config.yaml
num_hidden_layers: 9
norm_eps: 1e-06
extras: ["some layers without positions", "some layers without attention", "local attention windows", "shifted keys", "capped logits"]
optimizer: "muon_variant"
beta1: 0.95
lr_head: 0.00456
Each number is 128 + 32 x the weight over the matrix's rms, rounded and kept within 0 to 255. Layers, rows and columns count from 0. Numbers have three digits each.

# layer 4 MLP down, 256x1024, rms 0.0582, rows 109-217, columns 896-1023
106098196109100113129180117116173129115115162152102187125119102162176150223192129123127100148099135105088112123138073184086126128164144134157163200103095123106116138080085115090141123164104140087079089014144093142153112122123124213102161061069168148173136134126145122117104137138151107129134161145111138143122192163182090071139168148167106070112097073166139105089167123110129135149122
142107133189107112164136172097079114140114164137137137180123150157214117144213128134091183131134097074138063155116148118174161165100149136127154129151120156132171156175179103146153072126123122147190184115161133186166144094097087105140149086139129136079069094159113044141130098111146155160125113062206156165145139139186148171097069098186070115104076107123184110140112094157160134119169
101107129141139125091160136188162110092127104063174146119186156119194096130102126090126136129050126111153099109177141126181107116146111172162134142157216118081116108121171147120132139131118179092111087113175185175134088136127120138158107101154179140154126069112127128124117144134193085132127117150110062100093132147090123106150146129177133166129149103060095067123154186135188107198169
124118079117199114176123160113106103145108084185200154111135119167158084095098122151160106133108157099152065089141105106106078143122132176103094130087104133128094081126168114159169124079143166157194106088128134132125160107086146094109132080153112164136107123139110152114095118098151090149061109125113132111126165116123094136071127175109060128053108108125118125159069096157108170130156
157178143130130101120125149101119034107151152053138111092118102129073167116151095054156124150180135147121065152215148119146212144131088112171076088102177125115109143130135086105140168131144148072098141130079206174144139085100124144118178174150134150130137116094149145115120131136108134116156127135085069130167179111047168174097181109116163158162140127132136103057143126149176151082192
108137180144110148146200181067105111184090061115149099111155147115128140179111246142078173113186149120074100104149128161100071147105174103113137148134162114153112144145201119073105109118073122115126142075097109143182115171098135110119095138133097158135048143128135150155152111093121129109121130114141119135143120091165084102134171119122090154132124114178145155102114115175193162136136
194154162116128093133132083152089157134093121119096124051111130117141099138158143066121164139172148125134132142081187139132117076133054085118103096120071154048103152102104102137093171142137120079108099162107130096175205119107106150090167144125114186071133147083137080142170094135048106095122174112074145098156139081105160099173121078146178118121148181184093123109128164159132115130128
123146064150164069108103145124113128146124080122135102137097104135092130148054183155145093086126145140123126123091098144085143146126121157169141196120204095161067133152187099110122093111136131129111119172124146087062186123129086119127091140112121089145097137101097093130124185118111166108136188108129094182114128074127118146079126170118144144167137131087136179159157117163126159126136
086181150148123131160139123113073091151080132136041140093140202121153162125071145163154135125132175106077180130210140165156067142113209154131089134125126148135117158119101120150100158190181072144123178112138132142082123155117139117085139164166081081127140123067098117180139182107135167203134078153159173145183175104132100116122107108163096094115110141137102145097119101090122206144117
118120118118109141128180234146136128151120113122075121132133097147053155123119096129079159161149101176134144076133085138085084150125105106136131126129133111081178138139141147095160156122155099142136100195177110106153124100116130130144152123159105157095114126122107072109122128132143105141132133097130126082112158124101149179138088103112074113059141140135123149135206155159073109142052
135157085127129089149163135138118106227139084150087100082086120147134134137151118134110145140081115163149135198114151092199103095088121197124140092150169170134092186111113118124155156096063197138113113118139119105071142144095139103104128142156136152147094171125112146126126096121121075192173120104119140135111090142160100133160119089138208085068129112163075157173127144138088135122120
086087170080094095221136121149108151150100134161129108143056164161121096076072118132182101086176125132115124115165100093141100119106133159100160128124123149113182142131161162155092099157156090120080170158117158109116139141066109145085127177133107071146199093192141152140152161089152148153110108086146137102180116140132137218195182166161172116103141190137087110106109208139119104156143
186157093143143125081118075189128182142166132152089139140171181149146072093185137124177109120116161135176080100138094088035125139107135155140105130192057178169114120158149057088187128108038112127228106150104154118218100146127139119123155089100146111144143160155018134063104068074051087099101081123097102092121079101114143154177174157164130157186113127094136181150123108084124123132206
178167084191118129120122094090074139095095088092129103124121134170134117139187147141135139113154134142121204158109112068135066091153127111147126159085103134078097167140141109135151074101101157101062165114095090128115094135154108091084136132135073132069100135166140145097191093117178102109094099122091158124088103114149120069142141111127160152073150187085148176148107112104080178091095
127130067104085182133077155115118184099187110159120147132168083151087145094131104116121095096150117124137109102151106122134134127112097146134176077181115131161139119151082114159134131105081112119135135157178075154153159097136098076149130106137139111112125112164129106138101150053078163122092113125153085160154135133139179130162121096069174107112137171137100151146139121149096104063156
158165138067124126162066071129114130136134133141148092090106148075062164152146130115120135149097156150113116100092122182164141112145123109156163097123184130098161118092038086189095130088117072127122143070153124120113109133163167117099146103127160178160094134152075104156085128150138111114144088153115128190183097125132160069138167107144108105165098148130171115162146109157059115129127
097073173142138172108077112126130055098100151090135143154114163146093123126097160128095126084162143091122143106126100122125167128111092128127103135128147063134120167124114143107137161111217122107128113125121124149181098133129098136045125091150146147133091121115134073147154113148160131153157105131139105153075120101104096174133154120086127192097099133121146143089110129148106096110118
121166131050129103132093132171146120134091056058111119147139136127130080152149142180176164137149082167065149107132119100175134135140157142130129120134116136155091124106079143117131158098103130176106118125143169105142153107180117098161128149052113118104147089117184119164106131119114123108111197131070088195142124154132146151066099080130091131096068089100155166162170092156091142156139
146118148122130132168130127103145095200102142163125078189138126127153138115132095155199157132131136083115142157101105068107131141106158120105098099218123137141133098137113150121103142146110147155125157095176200134116114149145147149203155154137167138137120142178125141105159132142114100148092145135140010158062120127048107146141150124159128188095125084145133151152151145140114097132094
143092175142076111088087174077135144152145145163147164107143103184131124112160124080113091184113114122092134121167099144148141129151078109138140169105107158107106123153150151187154132116155138158083178128145140122174148186157100117106106099089155133123146083087125136159081140115123139113174139085083135157108145144094092093134128145109096127157130159145095161104176088173159158133101
167090129155114165149040111137111143080100190153108108121136106165132118183135116125138120158166115055131117129148079121147126171087146153173129124110075139151110096163091158115076136112171189127135196117094131125126069109139152152095166166125173162086143188131065080136111184188205083146198141108086064137152144113049159104075144099134167146132142117125152140061090148185138113095150
146145112189144126112115154109124223147105102122149104145137095151095154180124151095167100144138144068134093128061127127159120147144133174152104214146122109068058093119119108103207098128108211198151097113026161167145222118117075124171143145149160154134112122129106099137091140170134105112169124116137153166161146151134135172184115170144149122143198146131108147117125150123175145128111
093130117180108134103136082124118182165088186173153099137154146110209126094117157182075128126182149092161144146094097160143165101164105119109113186076104116164139135156137122187066106134106167076163099067104079043117103124200155154191132161115139120077096142128124139136094120043133156110090152057135097139088130117131107102136150152153109113101111094181137111135094113095119102127105
150115112181066173114187149146079128152089153157138056109133145078147089182130160072121209135167087179091108164106110099168155131125116073072103151153104121141203147103100119111083113123069102121124123204151102063141146058127147105136132071180169110106196120136164086175173156085142147097159117138136171108113104159120169142154121150086115127117092112181066114157060169114101100120069
109124182104147070079105174105145189110111190118039124123125181114153103106062151095105130197149132113134138118125171139093155121135047189115172147094073186077106203178153147197141152142139140119109163174123110106068117118131115152141129170167154143137113107144136115120161141153155159142087100124155105177169125114094182140133124078129116157115157144052126141223150126145166160096104
126148137134167132126112113079103172158126131119073122128053120176071123158124085142104140079179159139119118149163124131118132126077143119105129118087118158174165133094117124203076097069055127144147139095092124167101124105137095101155170157154097160109148119094109090098102092080117090171112163145105153079068081125195206161105112187107079139162109164122146113115130116210155140186079
131146148077137118171123164100101097168136139214132126127114122144116159099177127132171137138130110071104113062141150167100088112153135193135148160164186121171190093119087144135095135087095140094123129138119136120107096120131076117110133119120164162120160139145144161104130142101129191079088142160105153113094102115142115108157091124141183066109128066131143105159134096073073145155180
163118167149114166137088116138118119190172035103130103134119113188090105121116154114142087111185062144128173124114148148131140159080180058085158134126158094136115109109118124150088131160181169129191092113105109164099104130143076060150172059170166155109124124090186090158107102162035089089157180085060086130119085097132144096140119199131147110141099171102085111114183119063139143143127
131150146127102130131103110122126103156081115158122110196080126102104160207153147051116138125126106107098123074166148130157110167126129122156144142166079175169116139152149107075200133163109129127118119142102059085114126125155105099062111144171071112150166116097139115143106068092153100178147157104120162106143125068153087149136141116115173113093112107130146126124080150132073118094122
106171179086175084138177089116105138159171141119087131143126105097083155191143118169085128168090130103159115124126114151140129084116112179165184112097137144114151182104146121152151164162128126104098160137102085155148154170110101103113150105132138187132160108145081148122125169120124092108116073139083160143134125174156160136117111140167110120086162116179162123114105111122122179098157
117160133173214097183081173078096214120150116124173116111148170161138139183138125097158139112137096154130140081071153164142150112155159099139114138109112106112212064138129132093138132150130116165160153134169178150116122150171136153180105105157145089153168133115076137141068140090135112198136135133189149151122066097127116152118173168142177143121098119063182126050150188109095160116149
113110149142103078134101077112175103105184104112094153147145178117115134160116141158118141137139136087159164156081099197160091150123141133131137108132111087178156157117104130115213148138107184105110118154159177147136155138135139118129186129114160136099069100077112132074076151163226095145159128131135103065166111148164108144154108209083152149128105141121164131168172098112164085147141
087141169147131162120146173150091120137120112153129113160134136092107076062111185165128094115126131057154089103120114159147143062118183081143128109099079171135183104061104139092135126134153143118137120102194137119110101160087081157098098113109122114157175127134156110088136155153166144109199065138119171162149103154162151103138091157077154091141152167178075049123125137138075146072164
096140127159079159095105150137101173141102096098178162128083122113140056112176190141088092129132141139101100138160101099153113098117138068114161157124102099239117152133136119064090072115139172153187134077167104167186094051154152113115133086165092122197110137089144125107139065176128139175198085086108104157153121126115145154191189123087076202127129069118060168119095145125110065052122
132126119164074125128154134155149127131146108107104117132122149053081102125125124137093178138155098076116174144159101123133119111143137149118142152155130097122082098109187103123154208133079161129170090097081155144107164139141115123111085102118130149105173107147147145176110093101093143192101134097173104095155184145078105083119132169159111099115124054130100160221140148119111116162136
181084122112123133164162103100118175136133054142090152161055104144103150129096202096169161138113140154139100177107144165052094157203050122088074080139145067092189120148093104117188131096108109081122136127076140092199093071141137132151178139141117092120141165139119202095089171088225091145067139166134093146119104174148103134080138141138167156167147139122153065159080084125154120180113
153088076184146096118108155122141114122137136151114108182032104097152134146188090168185149173101164128137208141114122151104131138156103145171097074114114109145162127091099114160106095119108130111139123144090088143194110188067129124140107083109131139144193146108114105084166120129130087160111085194146179120124162091119093093151202196097121161102190165106121092105151130146225124085204
089142124131118170119174113127092153106089124075163190123155116100087103116199105074111090161174184120137108170212152175142183157107105118134108129102107151103131186165107134073130175111119133118179145111118124172144087114145108137123157144086094121141105112130177131161158148087167162103150131150108128172125104092136143128091136133140087140142109166134104122105108115126089133147150
088169135122165120050156194141133114094064114112116142160133159069135126120121145130125148122099133031196123134159155094110047126132096110160119153111133073103156044146115133135114147139065060181156108129120104117107107116160160111184149150133178155131130109108092144131079152104145132083064161153149133119132142138131123146127175091170090112168087090134126164126105122100143125133074
072127150106165081184127106138139123104120093169056093112125145066123163148138155101162140102145082118127099135178094122131080125121122054103108077131144190150145158160176124108161109154084084096158122106095086130137127104074100123178174145148081132107158122181191141103166107134110077130090167107117197088151104096103072168103130069134105127124079096093137161144113157134143151208101
116137175100160099149063127094117061104146104104190128162105132140151195096114081140116132157110125150114121140104157111140130108137148216143144112145096197178108099121147128189113144166117181150131121147210105120039101076117100112125120120135132164147133146202118084059104114144103109135084144115123110110116153101135104165092051117145138117108124138184148122136151136099143148084114
122152152117150153171127102103139104061160162132118123137093141129072115150118121164111123109126099158094086098069118152113060170132169107162157131113155146115171177122159173147088111131088098158160113135111105113120141082096127140069150164133175050105114113175117103110132162165219118133098122098186112119094123130142108081087101113136117127139117138111071084146083065127144112129152
141137128155196122213115107148100074108115145139127151083160134121187076183139104133144166107112124102122141049148139100183057141122138149117138119138200094084159151143139133133123203127102148144111114156103176096153149121163111139142132155156107072175111136074127150170117127178153150074082188138165062118160107162185133184135133134129132119213195070142181205114155169184141108100141
118119142127127155101153168079107147144179125104115124085181099165136114081115200095171117104189119099139147166170145103165113121153128118119149232119109161138129145043105127149175136121154184088131115098182136132128112067089106173099101114057102082059175100152125142141152172138147135160169154162134109131151105145143183153143174154210178097088182181142077123149174125151128168196115
112081076126114122136109110133098038162116126135095156111081096114159091143153131115147113113141124100111106126135138222094079088132126111148082142167110132148095130143107151145104147159078120100127120133138091150098116142182113105160174164147097124149169116150145101098052116152164116124157177133171153096074180133163123103071121118130156130125089101107167131093118155168124114114113
151162181108163095161182111069078141133152112144066073186110131103101085101181085141168132118139119139112117116144179111092141132114149152099130141104115058095173128059064164164084104165161135097181160058161081100137127139199077059185134159074143113104152093135108129112122143144121114119111150077140167158132170119143126073140093127117141191151117108070132144141106127123067129170152
139148133099133184085122042117160080115181112147134107143136168121106134144072175178147082078106139118151138159163104060079169164150152076140111196094116104115156115140193124088118094184158090167113097138207140111114123148152106091171137157149132058126163180194159205199126139151133113132140209132164093113144169143155186164161082121108133110142162153142083102096119088135137168165178
119127099103157070107095078143110123091077172156197124119122115195073155166131067114076136171143153119122189115155120148169134131091121098140133101157153111173139110154133164135124158150141104066162137123082112132130103143133135113134149099119141167119129136084138215127187100122146121086123134122185097143173091194103145078131107173153173206138135097126110148106149128097153113146145
172077065102218166249121140087127095159087129130109162157092139085064114094115200102086124034169128154100199205134117112143079159159175127149106140093109117092186152106130132169078182120114146153132142119158122097117150146112147131081132130120128127079082132130101113134089074176139094083142110119113116096046160110111137093086162109077075126072122148165142091110091142108104079131129
127145078092069135127128151116128121131118115076120095110126114127150150161102104152116154140119136151155084129121071077065113132135097117095179143122144156145110082084047120122129091155140197157136188115046121144051116152155099117146124134078133137117107162142095135139125163090133103148128134141133150095134098174163134144094159156134092049061116102150090135182146170114139165215102
137131094056197109198169116100110171132102091141168097094194135099129146115132102140091126095194079190127165086190112200118120106115106142169106130169136061137129028085134089095152096102064165161157170134145139150079137117144101128125064154169133097130143198181096141125150123123138152134152183128113200101164157099140173114139120136187201097125161146128137104189106204194120149113138
139162146139154101136194175196136083173125135091069153087102114137133128101068168135068192100163119160100154144170081132164122138151139103130191098155103152110083200140171149097177102137114085159084079172107163197146153164079131126073096133107078062148127127140150160090220072110142115121128141179063153093108167106154166149112113078125121115091179165144088156123133140099138158115156
162101139065095029092147117105133161068137139096173152115056115086139103137097182141142103099165169120124123119133152112103125074116132153108146149083159092124156058095197135123171100100140105045129132134111143128117110228148149112127095159125156114143078104092162152094132145123128180094121124126149138108118154153107110117084152120139109099158094129080117138092103191178089114106062
151156132194135129158126110068106137143167128109137147122168133133139098123083120107108139118109110087115182139104129085135129120192138128123099093150100075140110134102114107151090054041145134157175084144135130094149158080112125153118104099144154151196149089097136109070099179133123133128120112166152115130140098156107165105218115146144098137138112157179123157096098135150047173170131
101138127177065116123110170099093126145121122137180117122117132098093156117115146092132126111137127133114115145144125127185168128142090162061115130099090148090139146181111098115103146189130198121047090116106119137111126142135191118115118180155094100086147132123129101110129101095070143087128134144140125098098129125093093187101092139084180133188147135159197105024129119147136121140128
130125085139075092160112099104154138132110083155146135105169102096095158098135123090125166153103063136159148159065109136183114181133124145157130078140138100084188119131058113139114180156147072154076095138121121108090093139119120152139176137093130145081205159211132050123128155098148136146113108153110142187106137118168111096154137122073097155136132122138147096164149093092000127093169
096192103143176062109084136116119115169087131100148155140085100096128127142086195130166105132092109087099132098110112092166157090133184125108088122153157130121115085140148121091166125141126079088159119112103130182170204121108128161159109055141108147191137123139125130100152067072101134130127156158150117133079196098143042045117098123122098176116089108107148086086113122117070127132075
123128178166120191137090119143097189115073101127175113099185095149113129158118142164155131122177176105132117165113099075130106138111114242080110090119154137077098084091159120126121064146145149147108152162117072156125154097094159228169134169099112146097123207131130133090154077070081108191104109134116083164113095121086169116095153160162126118109070139100123183136215143153136175051119
109123109144119140097088107111144209141091182137091124182108134126105150178175144148121076125099115142140092150074114113105137100086169127160094146190101167171089145155176141104129156155184112147101107113164180155161156186105155084160106174096118182141169105161138164123173134141115090137146101149137068119060126122121144052122140168114149109073151127112141104219108188119103151123128
106126090115119144084162119136164142142126169086127078102149100128130114108118148101139088094082082164149138131092167149177116162141123136159121096145158163148089079150146118082151124185195106161136123139116195193176179190129101151108135150150144141102084131147134186116113103132095215128198079190173134121147134136098143137147103078106128142117120164140121166159155141087117154159092
175094171101158160106130127167181101125152081146158133118162143154077153126093108159070124158120137144156136131130115118138095176116142128162127110143129130014105168105104133128095140121119142089106115158141134123159193100096113133120128126137167197143144133099170140127169173092118165037168139127113183062134137133124125179156128143116119169140135127105173145118161141077135152112161
133087189111118165104168113087152159092158125123103146108109135110099111164120116146156113129125109145110104092053063111125109109088165174057102115139118076114129139169131086108131099092170124143138073106179174118120080101138112066140114140173167106162146175118113134152160083119111095100081127059135128106113065120109124072100176168138123081096152069167113108115049151135105079130153
132161133123088173111145132157179105140118160113189146157068142077084100143086146139084120154151129119091226074151102140163101135107182137134153187120155097111154165155139161132142087170140102173126122108101087128146105141131170141165111127189152141055104131044090104142100120152090090093155099138111197155111160180126095092163141163166177128124181097064098125122064094152114158019139
120148186083095063110140100149113134090111172130137155058131134098094079072144165111137118115113121120148074126103173143124142168138188123099150096109092097121181170136120099214091117095130131188076122170119120119205135076116118167134114093173112087129117145137132081082142166155140140096172166187158129186163154117182160112141102152100128169165077143093165118127125109157153161090096
123072166119122155077128158098134185188179119140128114089082112112132086111076125155049131108093159071099138140092094143105093132086176139123189162149175069124114135129117101123155173193151091155179174165184154178114160152156102180094093171126104197163137133129153135130155124111132105110136174136113177054088115079152142066106096143140123116149089110083143115169135150087146080089098
067116120127169138077131098142164090104159111093126127134178111071115108150183133096112151087127078114146155116132078098122081086099124140181178147113097132114173149196189055135119171137150089122133133131170119115161120209155090142107088095083128051157131229189174140134110127185139137126144174122113099111175122087114110091151100159139153145133108125095130156144112195109133157122133
192112117114111154119067128127130104134154099097142150171105155123142165075105150144144063166165187180162107181155102137140117192200129093125210128168071060062100200113176076156170115132108145103126151220091149118174155085067163124110124186170153102166154138138095090185151151176189157138110089107224205039086145149093156140075142103134148109163107221170124150167130118204156189146087
105160159122049072130083114114116158181107120151123128134167109123098132092185190162096109175109096074111056131109155153149104128156125102155085103112161129117101114119123145145161123121087109115090123147111081094135123059099136139116124100160111137111160128115111116165097083120139103140114204153110093115088121175163080101147124198060152101103150108103119174103151105140145097090142
137139101094143116134079087118129110107169169098104096086142131153164125123175105131132092168174170163184150145089078153176116103085142137112109079099168062184180148145133111131127150095136138125145101104107166109179124182122131149118125154126089147172144132162098103115092122160117099181183100153121170092103148123140128145095127116152069113170190146166129128169129125122117155121199
119164150149118182151098151151111174155138121112156120138185182200129104143086147115119160046117156075079164115132135107172152108151129152148166068121132020052100149086144169117104118159137157113127152177146157148168139084167068124108155112119096167142144101122106162148171118164134137105175159119107110063162163130127132125094117180143140089079180131090112130109128118069125127169143
031149120142112170054145086116100104113106125097108122111157194094146103092093135103120106139101119151202096140077163082107124099104177118103157103161124092163132090157128095131075118168151140165090084144129178130146096124079078050143128118170126039155078160174140114118157154114141108114107102123172087172181118111213105096127128176101127059175157134055089115133145142098146163084146
128126161159155099100148137146117124153151147171170061137135110129106104187104119129085086126128150123110102089104191140152174142095080102114115150159120115138150081118112115146146140210135157163149182105163128146155134119123095139123091157189146175119138118154131127109132110127125113171112106150102122109119084112128135082141142102172143136123154124118119108103160172125141110135141
148122188146148182107131040083171146131153120136135105148167103146070154167178134067153145106100138121132074132098144118067135090137133169115016165159108171175122128176144098077152136116135255145149109089107150110118136134120135096157169166135146117105118112152120093108140163139097229191170133132144187138135116186103137138130179142137097126223169065099162097117113132144085136165104
115163135063160171141160092103112128198123124102108162168112103119168149094145121139128132178076173078143096188177097097108177160152147115126087184058092046150137156174085069096130098144136121145181118081160187139132240139096124113133162170188146143110119154144113119146117177176150121178064144164118115130105095137137144135158046131092107176119121146069177148132084116152149087160117
114104067099070128148115140192103130083165116105086151212077153141149074172127065159112138103138161133120150119170165086077118154150098123134162064065075078160136125129119111172156160128107131090086128084102168150116092094145141187105116067169152139168156155036066100090105059125127126087137145095136068144046168160122121137085140126126118152137141139203121193123176136146090143139186
116192137082105092167140157082088139127122169133131149113083185144075133194095153188121189123118167093099177133164146145164160076139099131126095080108088176160114091112138154114093090103089155134128135136150126103072150146067109146142093199129120119203094124113180126099125140121126116147101173145122152100142128180146140132187090149054132108152142086150120075152123140136188163154186
110097124194132134148146075103113127099146118087155118095137140118116083015130084136166079145130111077147115191149094130179093135116154138076118069107163128144119150141160086077112130111094119150180144080150099048199169119161172133099133120113163145106079063179096120143113151072041113115167144153093110187149135123117092114163058084205129124128106180047101085154108138182151097149104
129123079124116157141095108155081149108130128142147161111119116133139097147131135170088143106110118169100111147130134161131124117132114092120121138126141110098107127124133185095162109100157143085110114063163143156132051108125138117179098133095081142114114116114119118166107093115156169123166100125134128065103047120043170104146150104128118183140084121149085131123170123118131139154121
128076171124114120147134142145135120076166124149154086128110124149127173190076135080121113094084132154142156177146201130177115164205104095133125114069099140166145199126105121137148145169120136099159134111158119104112187050064148141124147159096146123125121163095144070047125125175109173124119127151113128093105109150144122171106163092150111158187139155092182094111110138096109088086102
151110119175142154119150178154134100081131122082118095130153128124110147146138126168123143153149132137081079115125096110118158144112165147188192176060156136092143135160071118045115149082059127132124114101176151138128122182168135146202142130169153152144040127139161115110109172212116105125193093133112115192164083086121108108141137118122097147105122167125143131138112154111112088162114
093138151221115080136084067147153109110078163088121165129126075094099160188107052088088118079150160089100092095136100160138174151096139099086100139156154150116080140132102134125119125180097164158072096091145180136155101115089156127137129172164116112116156175146128090133082192087146119123103147165126164123129212130154174139113121087113143145133112166102160071102099127079134171163080
149137166172138212133108195081149154091142167116111161120101133100140159095159111111095058126142089098083128114143127135107108054112193138133132121150091107121110132131095119111140114049113112184155140135181107057147133129113135087143143127149065145155063069105141122135060078133077110091042073125169126132145141112163143126112111106076154135176107152105189108126113117114134075128164
075109134090110103112137151167127155121073153126151082106165160104131179111123133132102089178075152133113137119132096187117094108141193112137098099126066122168084115106158138133197158171096092110079141177136126114100192187126126088115166073111125124195123062104165121084110121083124165173178131175112128120145095166160104135142103171138079089097171093142197125126186082099098154154137
104145182161087161132110103130183124132202120109120153193176122118179154090175133106147165162127125179064123128064199137114128171115105094101149107133062101100099126070084109139129085114170120141114159109113134123116148140099130144093096139140099100170089119084089137098105108110143138096133040082118121095087125146123084121120130197071159167136111160077158093169138132128114077152172
178131095139099135124158108171201138107126179133121133097181133194150104183099134153055125132138142183120082137064073118108135089136156137099092121143165102123104116127165107134113097113149140203128110147104103106127156121170142167114178171080151135104111133161122176078200148136127132115077149125154129169134088180137193146104187111141094084182152181108102122137141156179122088122127
162093111167114152155149107157120131116151158157082048108137091116164108133130072127154122151100128120172138154153157096107185080135116131156184148126138186120055150120111138121088129106128060102131140127123157130194164148114144132084237104151126131147073097115174206140133137049155088106084061106117149169126176114090138166117143155154132125109152140188131125083133095127071073112148
100072133125071129168112098143125122135153167105123131077118094156130112134155142136135116150097120118129165109120187064144152151169039113122209165148146134102148137195096144149120157171106161150081131133084129063116138118089143162158116147117125108176130124165096123152206168091095094166157099188084114130116055100159127177082101123118145123129153118100088118121125097109099095127105
078070167117127086098125139153141135140116126157168153127140163123128120131141119079158108092176104134111044114026143051109164165161147116046165139131094147157075168119139179150175131159161140100136073095181080130133134136176164151145110164129151106098083084126136102173081122149107131123119150137068148106157124168076099194138149136154109129119099121115096159151168143095182073127090
180079164100151152167116094151122130179121167093130156061128093121135123063080148143165121111126096136100125126121118137137135103140196162119096133140118104157142130111210091136100133112160151116177124157120140149055136126123120107091087154144105091157199149137108132164072104125120158170141142091125136098075083095161184151145141086144094099109166180095143121111107071133116103219147
222098190152131142131138077122131116117207148148113135142138138098172159128126145163144183120133071130122100173156152130088105124069115094130081148156130089134142093123118109148172134183193123088105159198192135123106093120097106099121243120086103114173123149084121099180175125097106083134116099117161128059139073165140136101139145102095093155167096084096198114100136109175135145134089
088121114103072117177164109168114109170144153082121183199099119164160160149146141105171121174126118071082122102161179131181155149104091121171113155131123114129110162158114115172099131144107090119101092178129116146134134132115114164089130161163108151140166131141150099162137144156117146087120079113150094163100148095109135106113132134142127139157152113121114112167142098121195137154103
100116098088161196109146122102114138072085103054143130194172145115121137061100130152116143122077127157146153102111123112162127188078125107139133146135109090081108113159137110106175113192120104135150135119134155102131104124127079109091047151113090115144088117151149076086132139138123090106132148130113060118150086123101169118170077058116161111088126081180108092097118191140081089168140
156166160155092126162122106153150145202113109130168149080158126058151045157098161094132147130128166132105128119089170127167122097118084158146157150137142084189138123131108111151094137174143099130113117106137183199084146107110128130123164186074065141075150076123154106161121174109205119124168114119167172144121076072049125121117119124166082154158094111142148117133110105160063113175191
139162115070156161092174119118140136141157095087132060119097068095157110094175159124146136118117102138137152128102086128126122144142114132135130131141192160175143137163145165118124118175122186109129149163168164113143134174177146135171111108118106115091119111147169169131125112093084110133156131116171121145091134149047141047163142184067121143106153077173123132107107137096133119111048
138142098116197109149173067109112119156068144159140126154139144127097169053161088124097094177060215171094122128111065093163078137110126116109089059095214131105140134140112108090103084110174048153144129163100127161186169138154111147061154150125142121129118136182124128116181115151142088172128136113107150159122163157154154113142133150048111105092088129118116173188176139113138109118151
138138103128086133070143133100112142118139156106116174177092090151118144113137059149170144163131109117134142126180146165131183155116108108127131140114047164108106094100144125111090062122094137092152112152174130176146098149123110123088122097164185139180147093085167151079166139121072156097121158130151112129143117107131094163121132135171135138067148095095198147135103130109136145124124
148052200093134163112144166145153088122165190077095153118137108112129105137124126095164108119064131094113109111097102133113137143155148069151138135128155106110175160088065135156152174154118091054135051166153099099149181132103161119091140129095082189125127155134079154162126100146156082153137085142177138134138079168132146137110138112087148156147131142139085157157178072174164103127124
136124145136130137125079189116094164084096097131087149116112072139096080055077092113115139125122090049143140058128109107137074146117067174143124124143173178162137159112156087093118154137173108140138209115128139186144073170139105087136143115107116128074112165150171170126146136169153093123157132159112153180110080082071116118125108091097117097127131118132105106114132167099128163168139
104143101127087127131100181134151077104169149125092143111166113147076100119131155124099115143111136179126098122135180104151139142151111158125065136114134083122188121156146180118116128099140115154113142132144132105153123196147133155133106110142161101128192114146101112115124102158117128130108170126122140106124119182116169125114181151171051155139107129119065175146134116154159124178154
108088144193082109109118088099124131106140136104123105094105123075106127056207132144093105127110163161153138115129124105073132215135155112157121163096130234182155141122121107119160168114106130103109136161162101117103140211107154139157079128180157140125160172126126171142099140175144158169117157092119199097137079170171134114179127141125123121172140185101155159052115100130193145119195
119164143150114114149124098097112130163094138122116132075136109128127109097101141104125068096100141121167126118148160143063150130162182101100115191076121116123090111135111158129104095132088140143155125145109094155112123134097146142078113134160184122072142100213167158074101154130147076205205124138119136148135105104151095170068141173127116153141138149113117121106112185136103083090113
135158172148092122146122135095077107133133149166054096164098222132067129131094195113100153162163065154146122126185145098168116075093103113181125151061146165123136148126088083123073131112165154097113188081114146147178171106125107160171131079127151146153135114141115190137101174124174112085124107087139085136156155176124171153100110064081149149144127123153113130137131135122142080149124
155168087127146103082153122157118130110130144131110126137086154115127127188060148204171112088158156170137141118079153142127125120133128133161083103118116112162122161170118142110126109173148088107127151053167074169110137128111151137174136145117124136143087146110159154156081201154168151149132138071117099185167160102139113143136231106181139089166096074132126112101129135150177110118160
152139146152166141114120143118115152154115126127106219147074079099127141136105151162121094143194154170096125115101112061104158133111172135197114077181082163116090178133122159136113120091165126145105141234118170100112082119147105065106135174082151170187135105200101125140151146138162108071208159149074096161153123068072179105102086105124152091111108147128177132127174110151067122145079
133166097159114165123118113158087123113153102064130152142077152102116132115157129162100147206122144169106103131071152092134111136161088097134127142138055173142090082153104148143105141111097091156090123149120103118116165129075172134065112101147131169088091164118086091140167079143113149100132095157140115186149171134150110090054157116144094172105154089109120144161102100159091178103123
127106149091125220084113080076094127117102122156136159145185144092084138110143182124123145110144180189143132161167194098095132166139106222137160143113083115136088127082140169140161088109145111115067127166110151137134184122142159081137163147106110125188104089169128109067129113139109103151143108168152176195155147172153121182169130091151134104168164172103110145091183128153112114122152
152110140116141161163069126145184110095096143139129127108085142151127145142090085143164095179162105107126129126108137096085139131151084131113155177163193116143088111142065122142147113126130122138124121146173094107116134129091109144080128085099178187135141102128145067129095089094128177060183052180151115189142122142069130127087148116143132128122149081132138090136112155132080126135122
149079129105120109097151158148100083141119129139126094151101154166113100141117057063201123119125106121152062133121141090108161104090093150072156187164162111073118077154113017108105109147164129107117120131115166088167116144206122122144112209119149122080148107118092140126093121162132093092127089051097224061137137122135181154149121086171157111137237097092159185115067169186098146100136
098151115077103166083107079145148191119145167126131137090096135131101167080079080162123096147090142118139167139080115127196117142191132184195125103109170179068098113163089166120163187128161156132141092171100094085106111174116125138124105140083116162073137177175109088119042113105113126146139200131142124091075153148128146162054123091085127164150089132127144082128139123105135092151116